config.yaml
hidden_size: 128
norm_place: "pre"
qk_norm: false
attn_scale: 0.177
init_std_up: 0.0322
optimizer: "adamw"
decay_fraction: 0.619
max_seq_len: 512
Each number is 50 + 15 x the weight over its row's rms, rounded and kept within 0 to 99. Layers, rows and columns count from 0. The size before them is the row's rms in percent of the matrix's.

# up: layer 8 MLP up, 512x128, rms 0.158, rows 33-85, columns 0-63
# down: layer 8 MLP down (transposed), 512x128, rms 0.149, rows 33-84, columns 0-63
up33 101:52 70 71 45 70 33 68 59 64 72 42 42 47 42 50 47 41 55 56 51 18 60 40 56 39 52 47 40 35 41 43 53 90 10 44 34 30 66 75 46 65 42 33 60 49 31 71 32 12 41 36 57 68 76 39 66 51 42 59 55 32 40 38 59
down33 101:53 79 53 22 46 67 65 52 43 41 49 55 45 47 36 51 52 56 34 52 28 33 47 49 34 41 49 47 63 60 63 30 54 57 51 35 59 34 51 34 38 41 55 63 36 50 30 49 42 13 52 31 65 64 70 70 73 39 46 48 47 47 47 47
up34 112:26 43 52 48 49 63 45 83 42 47 53 29 34 15 72 70 45 59 40 31 55 38 75 40 41 72 77 29 64 52 77 41 53 50 42 13 59 42 48 57 81 64 93 69 53 72 35 52 33 29 44 64 58 63 60 54 53 53 45 38 36 59 54 55
down34 116:36 68 77 27 62 39 35 23 44 33 49 62 61 47 56 48 61 33 56 38 61 60 61 45 33 68 43 60 41 53 64 55 67 60 38 80 57 60 40 51 32 35 36 38 43 44 68 46 71 41 20 28 59 41 46 47 48 62 64 62 82 35 69 48
up35 092:54 46 34 50 44 67 57 50 56 70 69 35 32 61 69 41 40 40 69 22 47 34 61 39 52 25 47 58 36 29 54 75 81 42 80 49 42 42 43 52 75 48 52 51 56 63 63 37 34 50 21 59 47 44 54 55 54 52 49 69 22 65 50 45
down35 094:66 36 45 58 51 54 56 25 48 55 33 59 66 44 30 41 71 59 53 61 35 45 28 46 40 55 57 29 85 56 54 45 24 46 52 31 52 62 38 44 64 36 36 52 44 37 34 56 49 53 58 45 54 35 62 55 53 47 42 40 99 46 56 25
up36 096:62 56 64 59 78 46 89 21 32 78 52 40 56 53 51 59 59 39 55 47 44 59 34 08 32 72 31 26 48 57 47 42 36 49 48 55 64 56 42 64 59 39 40 79 34 30 54 47 35 24 57 69 76 54 46 53 68 45 52 33 23 55 23 46
down36 094:63 42 36 69 42 49 45 74 37 59 55 59 36 58 37 64 46 36 52 44 63 34 28 76 37 34 74 58 64 53 39 42 47 44 40 59 27 47 71 35 46 62 75 61 85 72 32 60 57 60 38 59 42 33 61 34 59 62 70 44 84 49 33 87
up37 094:74 68 24 85 26 58 48 54 41 46 39 82 52 22 22 47 60 49 34 47 46 37 56 47 61 58 44 45 48 65 66 64 59 40 51 53 38 50 53 42 47 80 50 49 47 58 67 45 24 42 70 36 72 67 36 61 51 57 58 72 73 67 58 54
down37 090:62 38 66 05 94 51 48 44 37 67 66 46 82 52 56 48 55 46 40 37 39 49 61 36 55 51 20 65 38 71 41 28 72 60 41 33 36 56 35 48 45 44 30 33 73 62 31 63 48 75 65 57 50 54 43 54 48 33 62 47 70 23 39 50
up38 092:67 49 32 55 66 67 23 22 61 41 74 41 44 37 43 66 54 23 95 36 52 72 67 39 68 35 56 40 44 59 51 56 56 56 48 43 42 34 50 34 37 61 22 69 51 65 55 55 40 44 56 60 66 34 61 61 58 54 38 43 65 55 71 40
down38 087:53 43 56 33 44 60 60 70 79 54 24 47 45 70 43 40 77 61 22 34 67 54 57 60 50 36 36 51 93 36 66 57 56 61 13 46 68 61 62 69 36 67 23 23 46 30 63 49 61 33 79 54 65 76 58 47 25 57 40 56 64 41 56 46
up39 103:61 54 59 53 34 48 35 34 75 78 74 28 44 30 53 56 54 34 48 65 68 78 32 28 61 50 40 77 32 42 35 41 46 59 75 32 42 52 33 70 67 55 46 67 39 62 63 64 49 67 45 71 31 54 41 73 56 71 40 94 48 21 40 54
down39 091:54 57 46 46 45 64 51 49 53 59 36 52 53 54 50 62 34 46 38 49 42 54 63 36 74 42 75 61 63 37 53 33 45 33 42 53 00 71 55 37 55 40 66 22 38 51 28 32 63 66 49 50 43 40 52 55 51 15 63 59 35 49 41 44
up40 104:73 39 31 62 37 54 50 53 20 16 41 78 75 34 70 27 41 25 76 45 49 72 52 33 46 60 40 29 48 71 39 61 58 42 31 49 75 45 43 52 50 41 51 60 65 37 65 62 30 63 48 78 72 38 71 66 48 50 56 54 44 65 36 40
down40 099:58 50 63 50 61 30 37 68 61 64 54 32 50 57 31 57 69 34 76 68 27 62 54 54 36 81 69 56 39 50 35 38 64 15 75 55 41 50 52 72 75 49 56 30 38 62 56 29 58 43 51 51 52 33 50 40 44 43 64 53 38 29 72 33
up41 099:44 52 56 58 41 43 60 51 72 70 32 45 57 72 50 27 42 61 87 55 41 73 73 53 55 57 58 20 53 31 40 50 62 55 62 45 26 53 65 26 46 55 44 45 53 54 64 32 41 63 26 67 61 71 70 42 61 42 49 43 48 48 58 51
down41 103:50 51 59 30 54 54 59 46 51 47 56 50 45 45 59 56 44 71 34 61 37 40 41 64 21 63 45 87 47 36 41 45 57 38 69 60 40 28 46 52 43 30 64 68 76 51 56 44 46 71 42 32 32 61 77 67 44 49 55 45 57 24 68 20
up42 087:62 55 49 53 35 72 35 62 37 44 38 41 49 40 57 51 23 43 75 22 23 63 48 39 47 50 80 22 41 29 68 29 46 78 38 55 41 45 37 53 77 49 53 56 46 61 79 24 32 52 63 53 62 65 61 57 35 58 42 45 24 88 34 78
down42 112:50 68 50 48 49 73 65 72 53 40 42 38 52 40 44 42 65 48 63 38 57 56 60 47 84 53 52 50 41 56 54 57 26 61 48 28 50 47 88 43 45 64 45 66 48 56 46 51 36 34 60 61 60 51 55 57 41 58 42 58 34 38 28 50
up43 092:47 55 31 42 69 39 65 43 59 62 79 50 36 48 44 61 47 37 42 22 66 57 23 34 67 54 38 50 50 77 50 66 58 59 63 52 34 55 85 44 64 64 24 35 44 58 60 48 28 49 32 56 48 65 51 53 60 41 64 58 37 62 45 28
down43 099:38 46 63 53 37 57 55 46 30 55 51 42 50 68 51 50 44 40 39 54 26 66 48 53 56 62 70 68 57 58 56 50 32 42 51 48 47 62 57 56 45 44 05 42 28 49 42 69 51 78 53 46 55 45 41 26 51 55 44 82 65 30 67 43
up44 083:42 44 28 34 49 40 65 39 46 89 36 18 24 36 63 41 66 24 63 41 43 36 18 53 49 41 44 48 45 52 24 63 28 51 61 64 44 22 50 48 57 64 38 47 21 75 45 60 55 34 64 35 60 70 62 60 67 61 57 48 21 41 44 65
down44 087:50 61 66 42 53 49 76 81 62 74 54 66 42 64 35 48 38 35 44 63 41 40 61 66 44 58 46 49 74 58 44 35 30 51 72 53 27 75 50 42 51 47 48 48 55 32 54 32 49 64 75 61 29 42 26 75 63 53 65 70 83 62 34 56
up45 094:38 45 36 40 57 61 61 22 49 40 67 49 34 34 74 58 62 42 77 27 13 69 52 50 42 52 41 34 63 48 34 60 76 61 54 50 44 34 60 46 56 83 35 53 60 65 61 30 33 55 42 48 44 66 66 44 74 55 50 79 32 40 37 49
down45 095:39 67 65 59 22 41 35 66 52 59 83 19 61 66 43 20 52 61 51 67 76 45 48 61 44 71 48 44 42 48 53 46 57 45 48 83 46 47 40 41 58 56 45 24 28 43 65 44 41 52 47 82 29 69 35 51 53 26 31 40 66 77 56 49
up46 092:49 56 41 55 48 44 58 40 31 28 68 94 60 02 57 30 32 45 59 51 60 39 36 41 49 63 68 41 57 16 22 54 74 47 45 68 27 60 44 42 54 63 81 45 55 29 69 30 54 48 47 58 38 46 48 43 52 52 67 51 47 82 47 67
down46 092:48 43 63 40 63 24 58 55 41 57 65 31 66 63 31 36 62 58 26 50 40 40 53 45 53 64 30 62 54 57 39 27 46 65 55 30 35 61 73 38 59 44 61 59 86 55 50 29 43 61 62 28 76 57 31 27 54 39 50 32 14 74 42 47
up47 111:71 63 47 47 42 66 52 34 51 79 77 61 23 24 45 43 32 23 47 38 52 70 40 27 72 58 32 64 50 53 48 49 70 26 58 43 42 25 75 58 75 28 44 49 62 29 67 32 44 36 28 60 46 50 57 38 58 49 42 78 47 49 48 39
down47 115:70 40 24 42 27 50 53 53 43 41 44 62 38 54 72 40 40 59 73 38 48 49 41 62 85 67 60 39 60 22 46 30 26 52 44 27 37 06 39 40 51 46 51 32 66 72 62 35 27 35 53 21 49 43 34 68 65 82 39 51 66 50 53 54
up48 094:39 73 61 45 80 55 55 71 53 46 50 24 33 55 48 55 67 46 52 56 57 63 57 48 66 57 50 74 39 43 62 40 34 41 68 19 20 42 40 43 94 71 49 68 34 57 30 47 13 34 33 62 49 27 68 58 47 48 41 66 40 27 31 43
down48 090:35 09 68 54 32 70 46 50 36 39 31 57 47 37 83 75 59 46 51 69 57 61 48 41 57 43 79 48 46 52 59 28 45 55 30 60 73 27 38 75 39 43 35 49 37 37 50 56 70 38 23 14 58 44 66 39 44 76 50 56 55 69 49 56
up49 104:72 47 35 47 36 61 54 44 38 12 63 60 61 33 48 79 25 42 51 31 74 52 79 37 86 31 41 36 56 55 39 33 48 49 35 60 49 47 29 62 49 68 38 39 44 75 49 64 63 57 61 73 76 54 74 44 64 50 47 34 41 38 56 52
down49 100:38 44 46 37 55 34 53 47 43 53 41 44 44 92 61 43 61 34 24 51 56 67 59 69 52 54 50 55 83 71 58 42 49 59 39 53 80 29 50 68 75 74 08 35 44 43 78 33 44 49 31 69 42 64 33 46 69 30 63 54 54 69 41 60
up50 091:53 51 53 47 43 46 57 46 49 33 57 22 50 72 52 45 62 51 76 53 60 63 45 65 48 36 48 23 75 46 64 73 49 41 50 32 65 48 66 33 68 41 38 31 52 60 51 63 26 46 24 44 47 50 56 40 42 46 61 61 31 50 52 45
down50 092:49 62 51 57 57 70 59 53 46 78 62 42 67 24 39 30 33 54 52 53 59 33 44 58 72 47 47 78 22 33 34 62 62 06 50 78 28 50 36 52 65 38 32 70 37 38 56 40 55 54 33 30 64 67 41 56 33 59 44 63 65 38 55 40
up51 090:69 48 33 57 51 73 37 65 44 45 65 35 62 21 51 33 23 61 49 35 33 68 45 50 48 56 36 68 36 70 68 62 64 75 51 58 19 44 56 26 75 63 36 50 60 50 38 35 45 65 49 51 60 55 61 47 53 53 64 62 42 63 56 45
down51 098:37 48 48 59 52 55 74 51 55 47 62 74 34 68 52 57 40 67 28 72 41 31 57 43 41 35 23 35 37 52 57 61 37 35 55 69 41 56 43 64 47 55 41 33 61 50 26 67 66 70 29 40 50 38 55 32 52 34 42 53 83 36 78 84
up52 110:45 45 41 63 40 83 44 53 27 57 55 70 55 61 29 32 45 32 48 32 33 53 54 56 61 53 58 40 48 09 56 70 64 62 54 43 54 61 69 13 64 53 60 53 35 74 53 25 49 53 52 56 51 42 62 49 26 50 39 58 46 55 28 44
down52 110:57 23 62 63 54 60 60 61 27 76 58 48 27 57 51 54 63 69 50 52 67 37 50 62 36 52 41 44 41 76 72 47 60 23 27 44 52 48 36 45 58 56 37 10 57 52 48 57 38 51 54 46 36 45 49 58 20 36 34 42 61 55 46 72
up53 107:52 60 32 68 59 49 51 38 36 51 55 40 41 26 57 58 45 64 41 54 34 72 72 61 81 41 44 69 66 52 61 94 59 27 46 63 36 56 74 31 63 58 29 24 27 39 36 38 42 37 46 37 57 54 66 18 63 65 70 47 43 40 38 43
down53 096:43 43 49 61 47 52 32 64 58 48 49 54 43 59 43 43 64 57 40 56 39 66 66 48 57 49 34 25 42 29 60 57 57 57 56 50 53 42 70 63 50 53 58 35 65 53 28 61 46 66 41 38 32 57 55 65 35 36 42 23 50 27 87 37
up54 095:54 60 55 48 53 61 41 70 54 24 31 55 65 59 47 54 55 43 42 48 40 44 49 66 38 67 37 20 16 70 84 58 46 77 69 53 24 61 46 56 50 51 69 34 44 51 58 39 62 62 68 61 63 69 64 55 37 66 70 54 49 36 06 83
down54 101:31 35 48 41 79 51 74 55 69 69 53 54 80 55 45 73 57 37 52 57 61 59 45 52 46 51 47 56 99 48 70 41 33 51 53 58 68 68 41 48 42 37 32 50 62 53 00 52 51 35 33 33 62 62 48 54 69 33 78 40 53 63 60 51
up55 105:53 62 29 55 61 56 35 56 20 50 48 42 34 37 32 50 42 37 63 28 43 77 27 60 50 46 69 28 42 21 78 62 62 68 66 49 44 35 46 51 67 55 74 52 46 83 44 58 35 46 51 51 77 47 86 52 20 69 49 54 65 86 54 46
down55 110:54 56 87 58 22 46 38 58 42 46 35 60 32 46 49 33 38 59 54 26 60 26 31 56 12 63 72 23 54 48 55 47 41 56 50 52 72 58 53 58 27 44 56 50 54 46 59 62 50 60 56 38 64 20 45 50 30 58 55 46 63 34 51 49
up56 097:44 78 46 67 81 53 39 36 47 71 63 36 39 53 38 56 19 30 68 63 60 62 32 54 40 50 47 27 55 70 62 59 63 56 45 62 56 25 51 61 54 53 35 26 65 68 61 50 15 34 55 66 50 62 66 53 70 57 52 57 55 59 43 48
down56 095:52 51 54 33 53 57 65 24 51 80 42 33 64 36 63 62 47 33 47 47 62 54 40 57 63 50 57 60 44 57 61 75 39 20 60 85 58 60 62 57 62 62 41 23 49 58 51 53 65 47 34 37 62 20 37 47 23 61 40 30 99 50 55 62
up57 110:36 57 69 57 72 58 00 63 41 62 61 58 32 61 18 51 42 44 57 34 45 31 66 68 39 35 65 47 51 44 68 54 43 61 72 38 43 49 59 39 58 44 48 67 56 53 40 56 60 26 36 65 48 39 31 65 52 55 43 48 52 98 42 53
down57 110:51 48 58 68 46 55 67 33 46 47 43 30 69 45 48 39 41 73 52 71 52 57 40 78 40 65 58 23 60 44 36 50 43 40 83 28 41 41 82 47 50 53 55 67 58 62 38 32 53 63 47 42 60 48 53 46 55 34 43 50 37 36 82 73
up58 095:34 55 53 38 36 64 51 43 49 69 55 39 58 48 61 27 66 34 45 53 58 47 71 46 62 55 44 43 44 28 51 77 42 60 63 45 59 60 74 45 48 48 56 54 49 42 67 25 58 43 51 54 81 56 42 90 59 62 60 46 38 41 37 59
down58 102:24 36 39 68 82 35 54 37 50 63 56 71 52 49 76 67 68 66 28 71 45 18 31 49 67 91 74 60 43 54 41 43 30 57 55 54 44 53 66 46 53 51 39 49 39 48 58 31 51 43 43 59 49 57 55 47 48 35 22 68 77 42 55 54
up59 092:46 46 58 63 15 57 60 48 39 50 60 56 02 68 70 22 73 49 46 34 46 43 53 21 49 63 35 41 58 58 74 60 60 78 68 35 41 53 56 54 56 42 65 40 58 47 56 64 47 24 41 47 45 48 61 61 48 46 61 81 19 80 37 54
down59 091:43 54 46 56 57 49 59 38 22 43 05 72 48 50 64 64 48 67 70 48 36 61 50 69 69 66 69 34 20 30 43 31 44 43 35 54 53 26 59 50 11 48 78 65 57 40 50 46 46 54 43 55 52 43 79 50 63 68 44 40 52 68 68 29
up60 101:71 34 56 44 50 38 38 58 54 23 58 47 45 53 57 41 43 59 71 42 71 42 51 47 60 60 59 58 41 55 72 59 41 17 39 37 25 40 51 37 58 55 33 79 62 64 41 33 31 57 60 57 67 47 59 58 63 62 53 57 46 54 41 58
down60 103:43 55 69 68 45 51 75 52 45 47 41 43 63 47 53 50 70 40 26 60 38 46 73 46 21 60 38 57 50 59 48 42 55 47 56 82 55 57 47 49 00 49 48 39 46 23 43 53 61 32 46 48 46 61 58 55 46 41 68 80 37 68 41 51
up61 092:28 67 21 50 49 60 42 52 63 56 68 54 36 37 54 44 57 55 99 72 48 44 46 42 60 40 52 23 55 44 38 67 58 74 32 43 70 41 16 38 61 63 34 36 43 56 39 41 41 56 45 49 49 61 48 73 43 57 40 45 69 83 33 74
down61 085:38 61 59 63 28 59 49 44 51 79 39 36 61 41 85 58 42 15 44 35 61 69 28 54 40 66 53 54 46 77 44 36 49 32 76 38 65 36 52 54 43 70 57 51 74 53 61 59 68 59 36 30 74 21 45 43 31 39 43 36 32 25 30 63
up62 096:49 55 39 59 47 51 65 57 19 21 53 31 42 43 76 32 55 60 31 63 60 51 75 46 49 61 48 69 51 50 53 56 40 33 54 35 55 50 29 49 68 91 54 65 45 89 68 59 32 58 42 65 53 67 78 74 47 60 60 27 54 47 45 40
down62 095:27 47 43 23 34 51 32 53 46 51 61 62 74 55 76 84 40 36 48 27 38 54 48 57 68 55 49 63 59 31 52 62 86 48 41 38 82 58 30 50 41 54 42 35 52 42 42 64 71 35 58 60 67 11 44 39 45 54 10 84 32 62 37 29
up63 081:40 80 44 51 66 65 47 29 46 43 72 44 55 66 30 63 51 44 44 37 52 25 46 34 60 78 81 55 58 33 50 65 51 47 62 42 27 61 56 61 48 64 56 46 42 47 60 39 59 40 50 63 54 62 38 74 28 58 53 70 42 36 45 75
down63 116:46 52 49 59 31 47 44 50 53 47 46 68 59 61 54 39 36 50 41 59 64 41 37 33 88 54 67 47 59 57 58 46 47 56 69 48 53 39 67 65 49 56 46 39 56 41 48 30 59 38 59 67 42 50 73 66 50 57 58 55 78 37 38 53
up64 130:41 59 47 43 55 67 47 43 23 61 47 45 42 65 23 31 42 27 38 11 62 62 65 50 35 45 46 59 36 73 40 52 47 32 43 57 66 67 71 41 84 74 56 32 40 36 44 43 58 49 37 45 67 83 54 44 63 45 67 57 36 65 23 56
down64 119:51 85 70 68 74 41 63 40 57 44 55 54 91 43 42 60 54 41 62 69 50 81 45 48 60 25 47 27 82 38 69 41 53 63 54 53 31 54 34 60 70 59 28 85 44 50 54 53 52 41 74 64 16 37 53 51 67 40 56 74 69 45 53 50
up65 105:45 63 23 57 45 53 68 64 34 29 41 62 61 55 39 06 45 02 46 42 46 55 52 55 40 60 61 54 44 15 69 93 44 57 69 49 59 64 75 47 55 58 83 51 64 52 52 35 61 32 55 59 69 44 46 73 42 46 72 46 58 83 30 57
down65 110:51 58 57 53 62 27 46 33 64 34 60 50 47 32 45 99 52 44 36 38 70 67 18 53 67 57 37 59 50 82 63 55 88 49 60 51 61 58 32 61 45 58 51 49 53 71 41 29 60 49 33 14 29 86 51 47 71 59 83 54 29 54 55 56
up66 114:53 65 41 59 54 49 33 43 35 57 95 49 72 59 43 64 49 27 63 49 86 38 56 24 46 66 45 51 44 49 41 45 73 39 50 43 56 37 39 87 62 52 42 68 57 64 66 54 66 51 48 75 44 50 33 39 62 68 61 75 34 56 60 48
down66 112:50 47 48 50 48 46 51 68 65 69 44 55 86 24 40 37 52 68 36 46 42 40 52 46 75 61 24 30 33 53 40 53 46 50 46 67 39 42 49 59 40 57 60 56 40 44 50 50 55 71 50 55 19 41 59 47 66 28 25 35 61 40 32 47
up67 086:48 65 47 25 29 45 61 62 42 23 37 77 73 58 55 46 55 44 47 45 62 30 42 53 37 55 35 43 58 57 48 58 51 61 47 35 33 75 77 34 79 46 66 03 35 59 61 45 65 32 57 54 68 37 55 51 37 56 48 84 31 44 69 47
down67 082:43 23 49 67 53 29 55 69 32 55 76 65 52 42 49 55 66 52 40 58 20 61 28 61 45 49 60 12 25 25 57 61 63 34 42 65 33 69 33 53 46 39 84 48 34 47 42 76 55 55 46 53 63 45 57 50 15 60 55 30 59 42 59 25
up68 106:55 47 46 72 24 52 62 42 51 23 56 26 45 64 51 33 57 66 47 44 49 40 56 61 38 73 46 27 50 35 59 57 72 75 89 41 45 59 53 32 71 52 52 37 28 53 55 27 50 73 20 52 66 74 72 30 47 50 63 37 63 39 54 46
down68 102:31 51 41 75 56 60 49 57 47 63 76 45 51 22 30 50 39 30 38 60 44 76 59 51 79 46 53 35 56 55 62 34 58 76 64 64 26 25 61 54 45 15 50 42 51 48 33 30 59 58 59 48 48 50 37 16 29 32 77 55 33 34 48 51
up69 093:49 65 34 47 38 37 30 66 41 32 51 43 53 50 07 46 42 52 63 54 66 52 45 37 67 59 63 43 51 43 48 58 28 55 12 43 58 18 54 38 49 33 60 53 67 37 62 62 55 57 63 63 48 54 55 56 18 47 52 65 58 62 46 41
down69 089:49 43 59 73 37 48 75 39 46 57 49 63 57 30 68 72 58 39 52 51 19 47 59 41 12 46 38 13 67 27 43 31 50 53 61 49 22 64 56 66 49 58 76 36 37 26 50 26 60 67 44 11 50 44 52 41 90 71 80 38 37 54 48 56
up70 113:47 50 54 51 58 43 31 63 34 40 38 61 41 41 36 62 50 39 83 59 75 51 79 52 41 45 62 16 47 48 59 75 39 55 60 19 52 51 52 50 69 55 55 57 55 92 15 51 49 58 55 66 82 56 69 89 45 52 69 37 41 49 33 55
down70 109:50 63 48 54 54 87 68 32 51 58 56 61 41 53 31 47 48 38 38 50 36 58 63 48 59 42 49 68 84 27 45 54 44 48 43 56 50 35 47 43 89 32 37 66 41 65 45 58 74 43 45 37 16 69 35 66 45 55 51 47 58 58 55 50
up71 096:60 64 52 53 59 55 48 65 56 47 58 12 22 34 66 23 22 41 71 52 56 49 19 20 48 59 46 34 14 49 35 31 63 44 38 57 39 63 43 37 75 66 78 60 48 49 51 59 58 49 58 76 50 28 50 41 30 59 57 71 23 71 52 80
down71 116:79 36 50 57 47 43 86 42 71 71 55 47 60 60 50 59 62 66 35 72 58 34 47 50 57 32 50 77 60 53 41 49 73 53 41 47 39 64 35 68 21 44 28 79 35 57 25 75 45 46 47 41 74 64 52 54 62 63 41 24 32 45 63 20
up72 104:43 62 33 58 38 72 26 56 41 53 59 21 13 29 70 71 39 61 47 22 77 47 44 51 30 36 83 49 54 66 73 71 73 52 52 38 46 69 46 26 56 59 66 48 19 81 52 42 58 19 54 53 44 64 62 53 71 74 60 43 56 54 52 68
down72 097:60 61 69 28 75 31 71 37 54 52 44 69 40 56 63 70 50 25 51 38 12 59 50 78 11 25 55 50 66 35 53 64 68 50 66 66 49 67 19 52 52 19 30 49 66 50 41 56 63 59 52 32 49 37 44 31 38 58 54 26 44 52 77 47
up73 085:63 74 67 57 40 27 63 36 46 40 61 64 26 65 62 57 24 52 33 45 49 57 69 72 48 52 56 31 64 28 57 26 50 75 64 48 23 49 33 63 42 45 70 48 61 36 84 40 25 46 55 51 82 55 49 30 55 53 51 53 54 52 59 88
down73 086:55 47 53 87 39 36 57 47 65 56 67 55 46 38 58 43 65 55 55 56 48 58 46 62 38 33 63 44 67 67 45 38 20 61 40 43 54 43 57 63 47 50 48 43 55 30 52 41 37 60 47 48 20 60 38 43 61 30 35 34 65 29 69 38
up74 060:63 60 47 44 53 63 58 47 36 42 43 19 49 53 45 24 65 41 51 55 42 56 64 46 37 61 49 35 00 58 49 54 41 61 60 44 80 58 64 77 50 48 62 53 45 65 56 42 50 46 30 67 53 57 30 52 47 22 44 51 58 67 62 56
down74 088:54 47 63 57 56 48 59 46 74 48 26 64 49 48 69 56 59 58 22 74 43 42 42 73 66 34 47 60 99 57 48 41 42 33 34 63 28 36 36 31 45 39 51 52 57 53 52 52 74 60 33 36 40 39 55 45 39 47 54 29 48 53 65 36
up75 107:39 32 27 85 48 43 44 55 30 20 51 46 52 42 18 47 39 52 62 63 52 25 31 46 50 57 61 68 60 41 47 76 80 74 45 55 41 48 63 36 54 60 48 70 49 80 35 52 60 44 58 71 43 42 64 73 51 60 50 41 57 61 19 35
down75 104:48 54 55 64 66 54 60 80 36 58 33 72 39 73 44 50 39 44 65 24 50 53 58 76 36 57 59 40 42 43 43 51 36 48 47 40 43 75 35 67 48 52 60 29 49 20 60 32 17 57 55 59 50 71 35 60 50 70 54 46 95 21 46 90
up76 099:69 52 49 79 49 49 30 61 57 51 40 48 33 46 24 49 49 54 66 44 52 53 65 38 46 55 53 69 47 28 46 29 43 54 55 45 33 51 45 17 51 49 79 48 47 47 67 36 36 46 73 52 57 59 52 16 51 70 61 70 59 58 59 96
down76 102:47 37 52 54 59 46 39 51 77 73 74 66 62 53 27 49 59 50 49 64 42 61 27 72 47 58 66 34 55 47 57 47 65 49 49 46 71 09 46 62 42 51 46 03 45 33 42 61 51 55 64 55 43 46 41 58 72 65 50 63 41 57 27 47
up77 107:29 37 04 45 50 42 32 60 46 53 40 45 51 51 65 45 57 62 45 46 68 39 22 55 35 45 88 45 56 33 27 50 58 22 53 21 62 42 30 69 58 71 68 25 48 63 45 53 46 48 59 64 60 44 81 56 35 83 37 67 31 38 46 38
down77 104:47 51 57 37 55 73 60 40 51 56 53 71 51 37 26 32 36 27 49 28 50 59 49 51 10 55 51 45 60 49 66 68 48 87 46 63 36 37 81 31 58 22 72 46 48 47 43 45 45 46 37 28 39 59 39 43 41 51 69 59 61 55 69 54
up78 099:78 56 52 60 49 52 61 68 75 58 62 50 68 51 37 43 39 50 99 58 61 44 53 41 65 71 48 52 37 30 56 37 56 47 33 36 73 44 21 44 62 61 53 68 57 72 45 46 17 58 51 43 92 38 27 37 22 68 51 35 57 59 45 55
down78 096:63 64 58 18 38 38 46 41 42 44 53 75 48 42 69 32 54 47 18 38 48 64 82 45 33 58 42 46 52 46 46 56 54 50 58 55 51 46 79 48 72 30 59 44 06 47 45 35 83 46 33 60 70 32 57 68 59 48 43 54 28 33 48 36
up79 112:54 34 00 47 16 53 29 79 52 19 61 26 38 46 53 45 48 47 66 46 62 35 47 22 58 71 51 31 43 73 56 62 49 58 41 42 50 50 41 50 61 41 60 52 32 57 43 67 49 40 80 68 60 71 59 64 38 65 52 66 54 34 57 41
down79 109:23 64 53 21 44 55 54 57 69 64 50 44 52 42 69 51 52 70 62 55 47 21 86 74 09 34 56 42 39 39 64 55 57 56 66 30 45 62 54 58 21 53 73 23 62 26 49 59 27 44 55 72 48 51 60 61 54 51 48 57 45 48 41 65
up80 082:55 46 48 45 67 43 47 62 16 63 53 45 63 37 62 36 59 55 38 23 65 65 55 39 32 40 57 50 49 53 36 57 39 42 41 57 36 57 61 49 42 72 50 60 53 65 73 59 52 35 65 76 57 46 57 62 64 70 57 46 76 41 57 34
down80 084:67 54 57 37 39 39 38 46 41 44 47 56 33 99 41 69 91 54 37 63 51 52 49 52 31 46 74 70 54 55 45 26 34 49 34 53 60 53 37 22 67 45 42 41 41 49 60 23 37 62 69 89 59 84 67 37 53 53 38 41 63 42 42 53
up81 095:41 62 63 57 42 43 35 79 37 63 56 37 44 60 56 08 60 44 54 39 62 46 37 70 34 43 63 40 32 46 53 57 51 48 90 32 24 54 38 30 58 64 87 30 44 93 57 57 40 37 63 40 45 37 52 53 47 69 45 81 53 58 35 83
down81 095:62 50 36 63 66 49 64 52 65 54 17 61 60 53 20 46 47 50 36 52 49 62 60 46 54 69 33 70 33 35 47 21 18 47 29 67 67 45 59 62 42 51 26 67 48 37 37 52 54 77 28 60 73 58 65 25 57 55 47 33 43 62 45 67
up82 102:66 34 58 50 41 59 66 59 68 45 49 52 43 52 11 34 60 58 67 41 46 42 76 37 46 53 49 49 49 52 60 62 50 40 32 33 29 30 55 76 67 30 66 77 58 42 64 48 66 53 57 63 84 50 83 51 27 38 46 55 27 62 70 46
down82 101:49 48 41 63 59 36 62 35 62 77 40 53 22 77 88 58 39 31 28 42 45 63 83 57 58 76 33 48 34 48 67 58 06 60 43 36 81 32 61 48 40 36 39 31 23 49 51 25 50 44 52 57 21 58 78 40 33 42 56 43 75 46 45 47
up83 099:37 53 43 76 63 30 48 75 56 68 64 42 54 58 83 39 45 53 67 36 79 68 27 54 44 60 44 55 39 35 39 54 58 52 61 32 57 76 21 55 47 73 48 51 58 34 66 41 50 75 35 53 71 54 29 63 48 75 36 51 62 78 34 69
down83 093:58 41 55 54 62 49 54 38 47 61 70 42 71 48 47 55 56 43 37 46 42 47 71 44 15 39 44 39 49 60 74 31 43 62 19 88 63 84 74 52 25 39 69 55 55 64 30 67 45 46 46 49 34 41 27 46 47 27 74 65 47 46 34 57
up84 098:54 67 18 84 33 58 34 51 32 62 70 59 57 24 32 60 41 38 89 26 55 46 37 46 48 57 21 46 51 46 56 62 55 49 63 41 46 79 43 23 59 56 37 43 33 50 61 58 48 51 82 82 58 47 69 57 48 70 45 55 46 43 32 49
down84 108:54 56 66 52 87 36 62 40 55 30 52 43 46 43 51 62 54 66 36 66 57 40 26 28 89 49 41 66 77 86 43 58 35 24 32 46 34 37 66 53 64 42 39 39 54 48 49 43 39 39 61 57 44 64 62 53 64 29 24 66 35 27 55 36
up85 081:63 50 28 61 22 84 28 31 53 44 59 41 41 38 32 48 13 32 57 11 46 56 46 12 65 35 57 43 58 29 69 37 50 50 60 41 27 44 52 51 52 46 52 35 63 52 57 35 29 36 55 70 56 60 54 50 40 60 62 50 37 66 41 58